config.toml
n_layer = 9
d_model = 128
n_head = 4
n_kv_head = 4
head_dim = 32
d_mlp = 512
vocab_size = 8192
activation = "gelu"
norm = "layernorm"
norm_place = "pre"
norm_eps = 1e-05
positions = "learned+rope"
rope_base = 10000.0
rope_fraction = 0.25
qk_norm = false
attn_scale = 0.177
bias = "all"
tie_embeddings = false
parallel_block = true
init = "trunc"
init_std_qkv = 0.0413
init_std_o = 0.0
init_std_up = 0.0413
init_std_down = 0.0
optimizer = "adam_atan2"
lr = 0.00161
beta1 = 0.9
beta2 = 0.98
weight_decay = 0.047
lr_head = 0.00765
grad_clip = 1.0
warmup_steps = 309
schedule = "wsd"
decay_fraction = 0.711
decay_shape = "linear"
final_lr_fraction = 0.0
batch_tokens = 16384
seq_len = 768
doc_mask = true
train_tokens = 185000000
steps = 11292
dataset = "wikipedia_en"
Each number is 500 + 25 x the weight over the matrix's rms, rounded and kept within 0 to 999. Layers, rows and columns count from 0. Numbers have three digits each.

# up: layer 5 MLP up, 512x128, rms 0.156, rows 109-161, columns 0-127
# down: layer 5 MLP down (transposed), 512x128, rms 0.139, rows 109-160, columns 0-127
up109:473490505574500461503486488509493501507486542537453505558511473469529490478526514491498497520485502486505435490485512498518495530504475511504486511518497512482495536487486474478489479497516485473496492494459502496502495476501560534524504444510531505496470488450487491528507489543487458475507520469520535497524548547546517478521513508501540478535548499466542474510482509501525499467468
down109:512481477443537506510523502481493494513505508479480454454493515484443501476506499517513543539497491519520539503484501462524529490496480508479459512512464517513492465495497536502473525518507484500494507495492504513478495486523510444491485480453499505501552510474529515504519513491489517517500478515464507500519441501474514499529491460522521528531499520538530519490530492504495506511518
up110:520441491488502477525494506545511499522525509488515489473504530539503481515471498542524548442522486493468489491513523502540501508526498524440523462497466510517531514511495490441555538523491519512524557491507498489502483535498485493506508504544436522470488472479509465493454514482479502495444494538515480466510528506499505470494477523516549481481524517499504490514454478513501489487492
down110:490508521497491487515521482502479499477468475532489479530537498511409455462515527520505490485536537509484485479502500498473519516475488466489488515473541474537504494493517485484494492485514514503513521491488523558515523494514482483499515483506518499512480521515483528529520469518482502481506526516496492516473521506521535489468466477500493486529474492506511498493526496478508513503500
up111:471531481515538517507492471510490478478517459493515504496481492492466479463535590508500524475526536549496496532502497525464449443527458534495476503506503515487475504472506460555491471497512467447504556528437489554496538491503547522491482449506509495533535508491490509492497478442518504512510469467489507492539452527505504479490494543504479495502523504487559540551457467523564532444476
down111:522550502448439509507537480486571476478505460520477527517565463507521428475555526472479517468481503541489537511523509452536465508521486520506544519442428464520452462511488517511474482507461513457542467512535446485512497495530567499481550520495470533508496493505501531522522485513434531492518505508502485527459498504504516501480515519504500495489497483477530491485505473489521528503531
up112:546470468519472523507516526507517495553543472526511491480540490490498488499478508595485506483492493509536497530509504459523520502512486529472532493554451490513479496513501460465504488456510481465457527463512526462521472563504475478498463503535498511505446438496452452500474473470507485561488505517536460484477509497488512505482560558529526510520515525509560506500529495498475529504504
down112:479529498537528531527499462539463462473533448483469479493545427498484489493523478463522507505519528481542501491470451486465481532504513477509505518437541505473473513524509527507497519470468547494471533499502509496522522468547517521502485466485504488498470462505455526557499530497516489528489546476493541515527528458496507492492458479498469504569533511446502474492511547456533511500484
up113:500453536479467530493532485477481567500484475534460544491536534471491489526479474492526521515521494463507463490554523500463465507501539474433523481565478518537505520513513538492498512459473495476544501522501484495504496532518484448472514547510495505489503444500491479464502498521525522554466505505491503467550510524518489477486475515543512502489508462473492503514510492502531508485488
down113:511516498456516501454502504493485499518474506528531520464511494524486483506530470515496478499467506481516468509511526522497517563469521480464539476540498497528428489540531494531489450498528494479512472532477532463466489537461399507528494522564474493482463488493517465517513510460478524504498540499493499547500462530527477553506476531526524453492504449514467495536478514552525522450484
up114:502461523538455462505489492521494516521492489497487513523550490517454493485539520528536497521468535511498502527523533501515490492524493471495454490536486549502550489548505483465525512508525506510505484482477551474501482487468501506455443477454475540491498473480474450476475470512538473551436499468523507502483486470510513466485526470492492509524510525509527510533515522485517533505512
down114:491526490530508480555501532523454478517470467502445461513481465516481523495522500446512518538455540482525499531479506500493524502506466529552539510506520486526488487494548518546469493481485484511492573487492499515502511482532510511483456457482493474524476470492519471544422458518505449470491505547472550453465502469487515492465483557498495459516486513516511479523511549506531491529545
up115:491502486520490488553498497508534443475514455481526517530521525487475450491499546506505527502494466457474522491512477498535508521549466506447513485510485535522559513489472481520516482536491521492457486465491482440482474481512504489516459462514501519481486487484491495497503480456508485483485476481494541543516531514525492485477546507487487498526520504549524507485467558496506571497491
down115:440500503536517501501487555500509536510470492525468578546520495535522501482435472503485470503514486460517535502493486457517528502444522498462484511508517519532475504492472519525466454492528515570498483530512526454512514480497530522473517518502480529514506530491463492499499478481483552505508494488475483486504493446539517445478514513504506522569505466529467488487474456490495510491494
up116:488536526481478502512544530495493444461511513505500502481493543474475500523499526499531559516461554516522512478463508514489503484488455488486527492506534525509487497441503511503503462502467448518477527539501530543533469496494510498506448502497505511509541500474516460479504477495485522541503477481505480485519490452527517479541536470526505496513507520508474516509528502588532502480513
down116:517497518543517499523509496510486487505504473513475515452484539509502497499510511509490516503527481478526506471491483486493514521538529488496479476460485445498512552517524572440551482471477510523497494485499475491508526489498499539507514527536461527482541465510480503512521465525516450495504442514497530501501514513516500490465472506450485476524506447484440499550475542528505498479463
up117:521525505544472512487525505489483526478522501479519505509475498472478483534511480551545507523511488530522490463497487510487469501482475489474502475517495541532531482529485503466523502511526500492517493501496535515523484482505474480491492522465516536480470529481481487476536528482505571544420505544489452481501519505487485472507508489474548469513481477533512496528522515514505509517464
down117:539515494482490485450468483518502458500504510504531504523517486489451481506492482524506491531514494538497509508522521494483480504485520498463483502499495498499545486490455478512530515485500545537482492484505525508491470467472501478490492504527515498476498513517482467528550502502522502536457521536488470537474487512483510454527493499530549508510495512524509499495495471478504463493488
up118:507517512500495501497505495515493466455510504534433490515496478492466470455533549469529537502515523540490517501506500489524471500530497463529498490552522488493500531461498520477498488522459464479443488486495545504527507473512527524508481484514528493504455535493490508472509447494456466506508468452510568500569485480565486511529500514470483497508504517558524523559519497545510498443469
down118:465521472500522479553484478477472474497524472487537516489494456502504435512498488484507502479512519543483478472539538498501529521519514521502484497546521553514471506486432531461508498485514493468502479477546521532521534518521524435498526491528539477490507509486494506515479460528475457510513508520495482484508504489456516528539520497474490421524516464531515454474559511479499500489533
up119:479473495537542493520508514506515493513482466464472481513518507451477463497488536482487514473511546471536473486497523521442519532505538503464562484522501472509487498492536503536523506496513479437526487544451520528474524498532475433486467539487468498533475463473476528478500477495475515464492470529526532460491539570540507515514530553488539484540486479497536491482502589474467508459484
down119:533587521512519481492524559514471533473528457497484495503495529456567491495489500467507517495529487447501477499548471477516474525514527471479502493522511521521519512501466505492523476527509480420539476485505505448459476511467557505504510501575514442488475481547543480485544477467488527516442509465514493489488528465507478478553537518529491519480519474505464542463478504447517510506513
up120:494478548495511438525517472514494499535440515505517503482518476501465479498498530475512504480493481514500526470491520485522474504540498451450484493525466507530522474520485533481511468514487482506452531542488518502494467531520508511497471531493494502505529510514501529510488467491511511482450456482498451510536473482521533478491482493524505471515520513488491513540533478513505591487530
down120:510459505505484516520543504476523489477479527463466482499517493501523500512524477504484505464516476472482542508511466513484513447462464473506544506518507515508475564451517502506498495488504507498503472540484488466476477535526551490525550478495487445487502486482501484451564498497557489489510509491498504483475510504541499475527516511518513534475511515547481449509524544553478531453478
up121:506456495522496507509479501514463472511469491531507510493539465497465496532554540507477520456472433498485532488509536492512484496548499536516477479540447475491495497508510493494505455472506504477515509465525519464518499490527500493507535452528471494487499526508470508475479497529502514495443483474542518536567500504515486464488480524516570504542530519502517488511486542493497510500489
down121:478506502531508506510507467512458518511483487518485483522507477498501439491539469494510486465513533482510507494507505525506513507539508504439518504471478486460532490540499494513495506528446479531486501492490483522516555494490511546458470520480491543523523525514501521522477465549523520504498481537494467473476469478544517502443475465476472567502532513515509518523494494486448495529495
up122:512468470510463469501533500540520494491484496513490464469474544469488505511469491496553555512501505541510505490540502517499466516488491506512499506504492496513504515522546520495546522472510489503492542474508497463518446523523505492473488572449499507475492494518478497483532539525509553554433462510490519452494453551490469507498485499523522505459506499479473499472504540477504493449481
down122:520510534466519514476519523490470475502501501473493494504535472475484542463507441477513519523476505550487518510474510500463466519483499479485490515462494511498476495540510500533502539520521505513472502531479506475492533470494489476509469531495505498498497464513504498530519514493495507544494513496492513508533475458521460515531483491487491511475469502497510523513517489535507515479477
up123:549463486498479483529568507513503526475494475510500509491500494517469485527488500501503512507516498554524516496502543525476474509503513503474534449517488574514479501506534500514485511511482486482479492504539517465495457489507507472497502519471500497518515508482506518518523506469483534523465500499504491491497475507477518476459513473504529485507495452517529495482522508530485494474493
down123:464502528487482473491494508484509471494504515512493506491525504511485484490503494499482543499504471498534496494498499503479490493527511540479435525516464513514496510514451536497508503509489489517512494515523472502485531449456439507489503512488515505515513523507484483507571521515502474532529503511488506544518456511449481516513513487495501479478535509493488487503479463493500503513519
up124:476497531486504501489508449509481523510469505511490482493501521462500500477458509481516491499541497515486481479526515523505491524539489467489469486484508495541508516498495513453510499489492478508528522491495490486521523482535503508501525518489496486485487493494470489520518535521476524481494509513506501444528482518521513504500484551505537498499493469469479536510492514531488487521519
down124:500496488500492474513492489493514502494552493513506438502506507495519561509527526487516495501494496483514511509506509500492493519511505513447501494514502500498505485469489497508535489497516501482519497516526500496487496495502490519524515494538511499533483492494498463529505483505512499487467476490494516511475537499486466505526504460503523488477499496498526482490474462469503494492496
up125:536515470510486481500569437474497507473522496490510502494484498484478483505472475512542491531498501539517492514525501467504490487501463428499465472509505507530507538525529485496480533531475476508492500549508510460515479503518521464459498566474459506524498470503492501489522548478489529512458517520495489454506477484476507473505501475513540514568510478503509513478552513494557477433513
down125:530487530477541515473516515474482484470522502528509505542509453536497477475455444507527551505549494508459471505542525476503509467512491488431497508510500446507489506514482514503467532510459519506472533465500504484535475482457513510499539530476500485502482505558507501530521526505484525508524510543455484504497502472471477470494494519519507472481544488491496492479539493504532501464507
up126:451484478547470495553480523534506500512476496534519461559509511553481466470492507504527496529474508450548480538512488525492488490556439518496548509527483472521466473387493495550520470517506505459489501513460526482521493522526519517489471518465507599446470519470517473490545521492502515483458464489476532498470466491499506505500522525492497501485538490536459520502421505550542510471458
down126:478523602510539460537506531448498523451497478487517542467455485491509443491510550452530409458538529522503503495497548479492523534501508534447588505489479473446442516492503479513542452506528485526520508438529522524513417453487484454490468514577462466547538531443489520526530479541521528513530562526526441491506557495484499543498497480505549552417543475474457538447495429497470543451597
up127:480490507530444475501499483479494495520481529538495537511458528510539492532492517526532480490505526522498473491533470472519489479465491473481500522478503498507484535491511526518544481477501485491497499478456516484486513532487502501522468477448499530537422500516502471486494532472497489520538557484484508453504482511526467508499513494524497507513529495496513490499525515488516483513514
down127:496504497483539528548494486532495511481509475464443516499515477520485495457541520494518510502496532518466521526521470511486493547519514461553537485503492495532512507458467463474500489489492521525505474512510503504523438497498495495508499471512496472452537514488490485526508493507487541491486449545491463501486510469555522515474500496508512509502497475523478500502480542487512485472517
up128:494523520502431495480530461483479510516474486536497539522503496503512489481474470504502505520457527465491494499493510497496525527500509496491475480503526514505513503504480568474471505483498507519525485508473517488502492495512506505496507502510514508511508482515491481501515492511470522499503493470463477481551490477511489475463515491503496482500515497531486548454481498505502532480506
down128:523516495473526484455525521520480517479520484505522507490479502512479533519506507510494516491524508530504515510526480513463497518517460502490472506476514490501470502483510459488525489507522517473498494492501515508500517488507501507486493484493468473457493503478494502487485513485511493517487473513516504510492518523536498516514491500482515513503513479450495517502515522497495476525492
up129:483467518512459466513481464528487489465487490490534499493470490529460505481503469487487465482491508516517452515513520510515476474528533495514518496487480487489486533483474487482540473520504488503507493472454548463503508510542513517507503529505498504498466483529512495510491517497515531511500524498534508486487504531514490469488501501550514554479522497440528555460485535494480515498486
down129:504535503465505491476495493501465493488484489494518484473524481492515535489486483518511518538512530482497549470491485516507521441502510508505502530475503492468475458515462475473506522516510504492485527479492513523504495515501495511504471491508483513475490537517475502485547498529509493541504497508480518522477517498440508485487532486473522534509497490494487490519480493512517520529513
up130:471445488534521515504493524547512533502501509528460516508544508511480484514528523500478569475520519539492491508518522503530519520491437503539531491510557511509479554447512472496532511496493497441502504476452530486455451495527519498448483465472444515549506465479512466522502480521507499479514477493546551495499530522509486504506546532515467466470510458513506455508464541505509476453437
down130:473520479482513527454473430499461477514517561500485489508499437479497538502519514511487492495521549500521432487497488541425523481507526510541503498450549479504476507559483450499455444597501502501455528486479551520460502466517498530506465480451533499511457486513485504481451505527494423527519495507441542517517525515513560480497469481471506562532553509531551512502472516522540476511505
up131:509487527517460537527470515511515498488492489540472514534518523504493482542481481481493516487484455513518532512505488498497491498523518466525471485482489542492516541470510503500497476522489478507500519459495511494515501492514481492482488457493497502488537509490476489524501508485492464559447497455478522466522469532485494499550522507515483491519480504503507513546472508496507495487506
down131:495543474492506523505493478518494519490472460524491496486485517532494492522504462522496485465501466506504538498500480494473491549464501505531491503460477514522495475497497510502514498481508483514495477537502482473484468470506484489488537526508523458513483491479528487508495517501482500493471509476513475527492512528533491521529579508497491502496499494490519500503499479522501517522511
up132:526528549525495513505505520525504466500513477489490515529490485508483439504478553534511527527476547496522528495522455467496489482500495487505486495505502504482483519445496492527498496508498483505480498520502519517499501509502521446454440520447497532508501502439512486477506504494547483477485518502459496527493493459492476516503518490465547525542483539500503527562533526535558511455514
down132:502492503548518512521470506466466498495506508509558540517496470489515479503476503490516485493550525532479518506523551433505487529523531525501474471527509490524495529484460503526539460477468543493527551492527485494455477484482488493516469491472495538482496503522501501520502441503474446502484490544499455511556525513526509496513493502516491503442505490491509465466507461525460541526477
up133:508529536516457509472500512491433468494473500522512505544543461492515472517478504528511507484484466517499522472487526490532467523509512452440473484546493518497540522481487533462520500471501469484504521474477551503509430514507516514514471475495515522502512527508497510498494490509497537491497539503505507554522522494502458453461472476502541466488502533476513487497477554537509539471484
down133:461439531503512498511514520491504529532497474537520501480527503486450481492494486525489516505495544503460511489490512496470516530513519455533507497503513487518515473446452495526456503515567516502486485501498526527514498515503430498470485513568477490463466477509483471549483484524493488505457493519499505489491535483549496507484506541534500529474504487558489483487519488488488483506538
up134:507473479518529494497488487504493479534475488498529462520481471490507481467522514513527481488523488460511480509483496466446437516494500494483508501498517516496504485509504498514562512472522517468475499480457494476494518509524513502445485535501469526540485502485513461476567497478519485513484522448516544493502544504518450493500527539512521489512517497481506484483521536514547497467501
down134:494512521521493532533480506492474516471485517500539517497487488517470480511492467505520501544522490465462503516502527479471520500521483501498544484524512483504524493510475516490501516515493483499468490511491479482504512482465470491543530500461475472495536495519474492467476501500502531527522474479502460509482522492479513508517490526531508525489509478511532539501462527504484481508514
up135:463487482533479538488482458494513496472479466532512470523490501500531483496543489491505467511506493490514481499497520520524504477529463530536523509499493524538475499517522487488513475514463519462497473458500521504485552507503540500490470517511509552514452471492488468486487508498487483492493523456469574525541500543503498497495524553491461509465539464506523482478458534502543525484504
down135:516506493475502526523485514484475502473487460521484539481515504449439453480473509531475523483480527451500473484506539552530503496458537498495537484490462522535495502485483541510445528475535521510459470538559461503489471501511489456494525503547487471498474533509491521525472522500504494491519483469508485494529469488532496506502499496533481514503511490554521538509515519526525514491509
up136:461443453507445475455569413586445512521478460488536499499451431439522548494454592565578646447439481503553484536559532558465530519523453481562475475472515518542529429405537541489506438547446526476519551517478605449403492581521464486415442482501428545536493543526428374526569506510547512526530527468502481520492489518473591508467495529496466481439454421580582550542541495582469494362484
down136:500473500499494475425518475510499506561456494529492506500497499490522766502490495502524519473469521519503479502521522481469495535495484506493495504501508504515509505462514529495533494517502505498499510502494540496464498503487415477488499492471484493518504507497475498491500525516507519517522509482506491477515475489479515496503502482488485479494487501513492489538507505543492480472469
up137:444494508531503468543476491516536461466483519467518473519500495530497481473568509502524492450513515510520538481509552527548474526509495453487526508501507543515552497484522465487494466517540499494485490474491521512460476505553526524477489471513485529478500503469489493461466510497478481471444487487509536513475459496547493501500518530510505447479480522495523496471457524556540548451451
down137:467488493499506554508490466509479503493531452474389539471508465526491425481500464554490501523468473524468516538537458437535544456500560479489515475452459466517516502461469487507485476491527516512512448466474511507549473515487514478502503541514511521483482489496507464488491517497560480516579525518482497480520555520506506519521474492519503566514524478499500536532468470541552529494468
up138:511459524479492470508549472521469499543525458512474493511483491523498517505470549536489551495492497514502495510513511484527507484480514451527489469519493558495471538490516455469532478504484500481533523542506496464486486507532515462471493542509507511484472457498450481498505506534486450497539499538500453460486508465508547495464505532513515474510507502486536481494484529504542476472491
down138:527505503506476539488489524474500477541480520479513452515468484464501554495532506467519516510493467498464484476501475523484513428514492477433497472499462515531526504478493536444495515491482509492509512477488508530523533477483476482517527514486509487517524479478513499549512509500512492531535531487543494501515493489489482500502485488509528505510509493472529517497493511487478467550548
up139:461486504469527527510517488559476494529485481434465485518490484509465475536553536512489533465492496476489503488457486487477493518502475525510510493469518467484512503442487483524511488454525521500501486527477490534510510481549507460499482563539520502516518498482476483509551495484489562478491475489511497472484503494499523459528529539484497480499515499505494523514514517547531507492479
down139:519500493535495472529481491484496515524523499473464509452540548498539444533502518521526456469546473491527541477537549530493521510512524488517495510505500539516487539505499463481500462474492461530475558468477525488453503517499526558501487477466516489536491474517478463510439475520484460518518508516534478521475493452539480507476496497499483510500513453501500471539437482501523522511497
up140:499507483518509512515504489486505498539528465489514516498488486489468469499489498505503506513486511481491512500531482505490502489522479478512480497507502480510517521507517503509491504498503481498539517512481504502485508525531516465490470502502501536492465492500497474481488495514523499512475494486500488513487508502505500491486524523518494492544507506508504503509502518522500537505531
down140:480508544500479548585534499491456515523515460495444485515516517470456339508517518496516512503496510508505480419525501507513504469494424489501501486520486482535506523494469518523498471450484454506496522530456514536493497538525588472482474477533515515472519521480465469457516521493539463552465483524489536535518501545603480449472506531513486485519568492498498536540480545495516528483512
up141:495504516545519513511502503502496464491539514488516457515525474479507460497523508536499496484504553578552542500493508520494515522506489501503522507516508503495473538461509443521507490482535510489516451468490532519463521534483502529511520491486485516508467498518481489483494453510485502482476453521495466512505514487496499461506518520491498497494497467483514519481471510507532496461459
down141:483513461478496558527513507514541494475537485502458514484485521488456482519469511504508528477496456513517488501520494515518515520468518497514510484477475513493495466527524468512510481491488496490490511526510515517507490478545534541503499477494493447530509540505510516488510493506514477536510528470502498472523489486556497486503512517489483520458517462483554502533490499484496437494501
up142:473501478516523449503510504505491467506506494535523555503487455460484487490528537501502495470474465510465499501490500531514477497508507508483505493506498506480525527498476506466517456524512482479466499514462527532462514498490508486438508496506532501501461511482498493457509472504503521497512499539509502544526489502522480527521529544504499498503479474548575508466526518492473544481510
down142:480510490469475478491493492514481525509508478477493479519472486519504556466517496477495529549510498477515557524505519502492498496522479494475517505495525470510482502531501490502495534490505523488508429443519507510539471474510474461526465527527521488496482481496479496515482477508489504504519475477541494489525519506506544524518505487518502508506484505483470471529487516505494465544482
up143:502521488514509507513574468505505483486484491524520508501500530510481476507511491531519528486519480505512505463538494465468515500499509484485541473498463475488486488541542438528504464472542498442524518519496492543482503554501510472480508481522503526487448465479480506456566449493508517550489480453565507539539500531500447486497530585478471507486536464489533486504496522474497571478554
down143:506535461533451518550503495533520426500538488501524495521523536464482463472476523477510519515510534498510485507476508533521467446513433481542525476487499515500495497455527440498513478470561515495486455558513507484552496443457482483464470475494495481509484544526495503479496565461523482518522508492463488525477486534575597488486468523510518429504462485509557497476517455499531534514511
up144:526507498503453501524547537500514445520538510540475485497497472511485482468504486501525485495475489506477523477511545491521508460486448528517534492508449464520514511512484476524487443512480496505519480480513511506457487498497486485489539507526532518444445494478472500508500463525507525538498505526522527537506508523531485505487533585519495503495525461493514534484440486509467477468527
down144:461501550513470520504497518488477552493513536488441484515469459492500447527458523479526554490535472501492519494491495528524522538544537480507509519482475461522485526509536489440531542494486512476534516488524464527497490501497488475482492509512480488482440484501527475490493476533491439467526528488434526491535493501528538458483532479536458503489481512487493496527533501471501505544522
up145:497474491527474510500505497538513527497539518462510457513490480527532500501497486508506498501510501482546468541518480487497482500513513501513480494488491499501553499484526485503492496533486481455503525504518505483494484521501516495534492510477511533490466501479477482482510512516467459482489521524504500465513498513477482509521516544509521493522508488453520463505511457492511504509511
down145:525536499501481513501499490513499496495490483557472498480531515462476454515511491475500511505499503493524510485510503523506488460490519512505499508512539501506474505521492486477537473487533513522491465496500475524526510502482532507484516507512509498528497485512489485527505502508522507486504487466504494495535477505516457477477512471499508501511510474516504521465465495500504491505508
up146:557494471496521461532485533488531491498520495553512468503469537468484475531433485492511510496531458532492485489509505501512497481504495496506547489475503492550472509486501499538476512521511495495492493509502523479429503513532481505522489513508498554508488496487525502458500464492443479483477485492511517502590507526497484509497547493506467546524542479508525492491451474518510514436517
down146:524499509463495512526500473481483495552491528512461514474458494508502480510495529472505487497522510481495514524494484524489479483468501512551503506479467540490509526494557485487532527451476513530485493525500487514480478508506463510532524523440484529475531492501525534515495493507512523484499472486509513491512500488497543444467487519480520481528494473491473508520526443486470494514519
up147:441534516487459498494507508535547503472533515540499470528505486476485490460501487472482516477513475512530454481519462480479513477458515509498513476486483484521554525475499526520503480500492480495532501507451501497488510491548508552457490475519519523492477505500523473471551497472460522490481500459504531475525503550573504486507516507546508505542504478512528509465509537508491551468495
down147:506477516473491522467489473520451553488471475453550428454502478537534433472459519513486518477468459508505531492506554519539500509539528506494516489544546525521512503523496507493504492491528485535476523511507513537497548474509522511520497468516514475485452512509551482531443478501480462470473439506488508473457495499501519477509509520459493517527493530495486516538501520483547523498487
up148:431498484512505496533499494510510526491480492481482468524526498463450481489531475481517508482522507464499432504542509528465472517507512487488480492543485447532496552483480502511477494520490528486562477445445523482476486534521491478528515515490471484537482454491485485484534539499472552507430500517494501476494497558523559481551497539541510479526498489504516553530505521543474461498509
down148:505474477537497482494510471480506484471553515505551515485492504478508453517451447494539490529520463470466485495530526556479521599524515468492524500514508492538513469506544494477501457482513503479473529512506535513547488517512526473512452475473450536468488497499511467549529516492512479556462510500504469519489518521476446473513488485492481531498487527530472474509492523469490486515526
up149:515512506517485494502493477511495487517511495480513501507487468461484474516477524536509492513469487485503513493500480489533488506518466493526510468509497522498519524491521490502524463490504477508505497489483523509512486511514483527492503502494476501517488497481480492483497511496529497508473498502516512484535491525510528508477515512548517467518502517514495518530505520502519526494484
down149:486528544537472481560563511498460515503496487486441488521512514474485364517496516540500524503491499516549515449518521515519481487512470486494526438515467531487505499478528507508521438459501421435478518488484531528500495494513528481500480537485479526524484490441447498465531504507557477533477510513509485478512514523579511463500513513548533487485549500496488523500513534491535481492497
up150:509477505483522518511519502502446500505510478462469451507507500493484501542486483562496512469520471511516535498555472524503495544526495528495492494469454506490533539484497527476480489487493500521492512509498496490487505497495495474507511514511503480478519498471483494470489518491533498555486512505536484462509473475491509490517493504528522522482529532493488518504473509531513452491455
down150:505507491471521505528469508505514478489497507480527493475477496497471491484502515478473482503523505495486462515462518490491518532530512460496490486538542502521506505516519506506481507513525505543500490484539499483509487495507494500525519530484516492498522485515509482503495483487482539499476495502486509519475484501473492511516502473493496498502472516476481501527480472501501515505506
up151:495504512509489519518500502509484511502480479508463513499473514489477469505502496470487509469468499513497497503499517512473500492516471483491520489491497486502500509500510503497493500484503493489503521520503496493497537523524512504487486520487496498522478492481480506520507538503520532529505506512494485507489484516514527505517517530485506492524519497530508521508509526510511510500491
down151:455506529514475503533536495508488527515480483510493521535486504464471377488517511521506511493475531506512515459529531501452481476530458477479533456486466518498491481492515520475504479451503464471515521544469494511498512489503554479492461536469480496541471518469490489460511532480515519499493525504529476494513490527567512486506505507542540480523543494508516523496544517514504518446495
up152:445483534524466498516515481498485520511505507509480495530471480487504485515511525507519513526497505500478511486501495504494512505520464482512511462474479474527515510492520505486508454498527465515484504503498526484485506515528498503506507501504521517490475499462487496490494518478494500511453491482486536479514520517509519485512516493498501495499505496525508517518516545481513512498495
down152:495515535510483514568534529518485519545484504496477491526500493487466326543474509504510482498505510507480523425499520527492472474499458471492547443487478467482500510517517517524485450463532429511520521482486510517529501548538548478496471516503499525483488484462484473452506531523523463513465545504503500476500538528559491481517501523497527497514536501501497528491491569497528481489493
up153:511511517484458481513529496539502460548480519533507447513484489500485498486511467527493512499454485494498484493549482518489527476500485512510493499463447468502486491526518503481504501521471484492503474436495511498452504492499473471488515473528537566516477485514489451476489498509500509529488565510511513503545490507534491482464534505520480522552534478534519529529460468519523561500510
down153:487472533505521509458474477487484522497513506524492513525535535497482490473531464544548524479514509492506495515506470485471519512492549513486509529464492503481486470492525512533486518546536460481505504471501494540519515504486444458521512485510445511543476514483500483495511482524482481534496493500505497528513500437507503551473453496471526520499486521500478522525495487512500434469514
up154:505492525492490478486546525487469496517478499473498552495493518471483498520440528507510490475463529469504500495498533514525505486515491502496498465525521524504520475514480514504531499481484499496495543525515501481516476508493489490483496551469509495494507482486457493488522527500502530481503505522511478493502525467572473493503494490536489454471507507509476531477530504540488495522504
down154:512517490499501530527520440521488497507485484490502469512510489542476540482533497507516498475523488493477496517510488482495511479491468517514482541491499468494494515515490495490467522499548461497503450481483503510466503522534518522470484473501504526547504507501539506527491485496524474491490460495518516512501474501480483504486533526493502496511535528496528507506467503470504514497486
up155:507526540548517479498503516516497473496539486486488498516499506458485477506487488494531472470477497439485481545467512459507465504500488471475499500481445484486502511542538527514522473538472513471516472478485498458498481501530484486461515522496472508556494517524510460497504511482541541550477510503497526495526459516518477485478539515513500527487497503552500500541450547522513504485441
down155:492505494484487475480487443478508518525495493483483465463500503493484479524492502506499499495533508475512514537514469488510489514486507501479469481510464506504522494480540514480510492490504511497524517505497467519450502531556434529504539508521477496513468493537491509519516507456497496519507500499458485517498493488446476457532516485501540603528506462499525547489504524510532488479539
up156:502532492494491542510499518477463510504480459526488515535464464486477497519515545560487563514483494553515533499460538488468510461511449502491488492531556509529525498422503498453521460463501481533510486572476482537492528482508516524505520508452501543502491503479455523478564547444494539507520519500516468482454487522486512503528503497488493476501502462512529546463500503527528494500479
down156:484480467535556463487522436500523478519527496445526469484494497448565498493462521464444430455513509488497504534454471526507496558474516478476488496503483524485508463521518475560518539521505498485486513494524493440509461559520519492476492508476573538513479472522517494489511485544483484461498486535502527492492502500501540430522499524558494499538529524531515469451529507481570533454528
up157:512475511494527487526513481533492535497470498512491504478499525481466508496476482516536499481502524515526500489529529498461494502476498466528518503502480480523559524491507484476506506534492471512543485491469527463478532506542510467474521503465503522474484492495508488489486514511480535465468481487511486479510475506518528492499485500514508521478504510483498504486486479487482503515495
down157:458506470512505486515492530494508485460526517506508489490504478526479478498504533491509490490505479516516522480469499509487552500504493507481493481516527498511492438472498523517509497519490493499490537546522511519510461502484517489523483521511502475494493508487484490529535485512517482504468517512479468513480556479489490486504520464487481488479472504513511474498517510517508530531492
up158:472488466521482475548487509512506516512518495502486507504461486524473471481484499503542528505516530496500535518535541505520537506499453493517522459505498478532522504508551532495493498542493462494505512455490530501494502537487498530503509490493507543522485438510500474505466486468515460523446535501475534474505496501502481518508516493516479533507501495480525472497546550511497489475522
down158:507472531542543496483495489490482518505465506495498475528536481459542475455462478542506466534496486521502474490467498504486487502488491490469500528467463490541517505543488519551491508477518486511468497516521496510501510494491517482474467540516534499483507568473498510497445498529457471505528471497483493504491521491558502509535538516516494478545529488533528528472477479460538488453461
up159:528472491538498473532547480482473498468524498534439466509460530525513499501443481525523467513534483474485487516512490485522517502507497486539560502506458485536486551471544505535536474524527450527486529484547524464506473501517486491481473490504455530496471464499493484471510493518506477517488577454489523513497466486495477520463466497524510532489508543481481528496499523526491485470476
down159:552495489496488476524489528505447472513478512502470510504424504492535473485490485508523435453507476483467501545486482555533470454443526502499461509493502485531521452471468487449492500478512512497495484463508521526542490487543510477526493493500453500553503498510541522490511495510518517495448500479501489493508486551516483537520503467533537523567469507547562495538471554476496511511506
up160:529530476516441518509501503488523531523556495532521492510474458453505482517508536509504549507480495470529481448472515490504519461493459519492528470512492480539522474469524507511474485510546497469470544537504512504462558507480513513501515488528501500514496488495510470510497489480541520479475542530498508532475504499521448451431491547485524520514510455497502534476484488515544505483529
down160:485497510486502516512500503438534502499477540477480514479543430472522505447507546528494483511520514509466501509523494478489508541507533485547500493514475477467519537459494503496510514465447476518440512498480485514546512526520520513482534479451513488520505445483491501491480551482531532529488495508499468476503541482542511490526528539502474480519494499524483534519479507491517498486474
up161:498484530504535434525506493479490538519498464521507497512475512471477482498466503479510497503485515517476471495521530514526439493467505476508520499560464548563455539518529480511517472484472493516528489551472558506528481511507496477483510526481458512523489452487519510513490528484523509541487545470532491470499457481464536512496521499569456530497525499522513493525551524498465470478492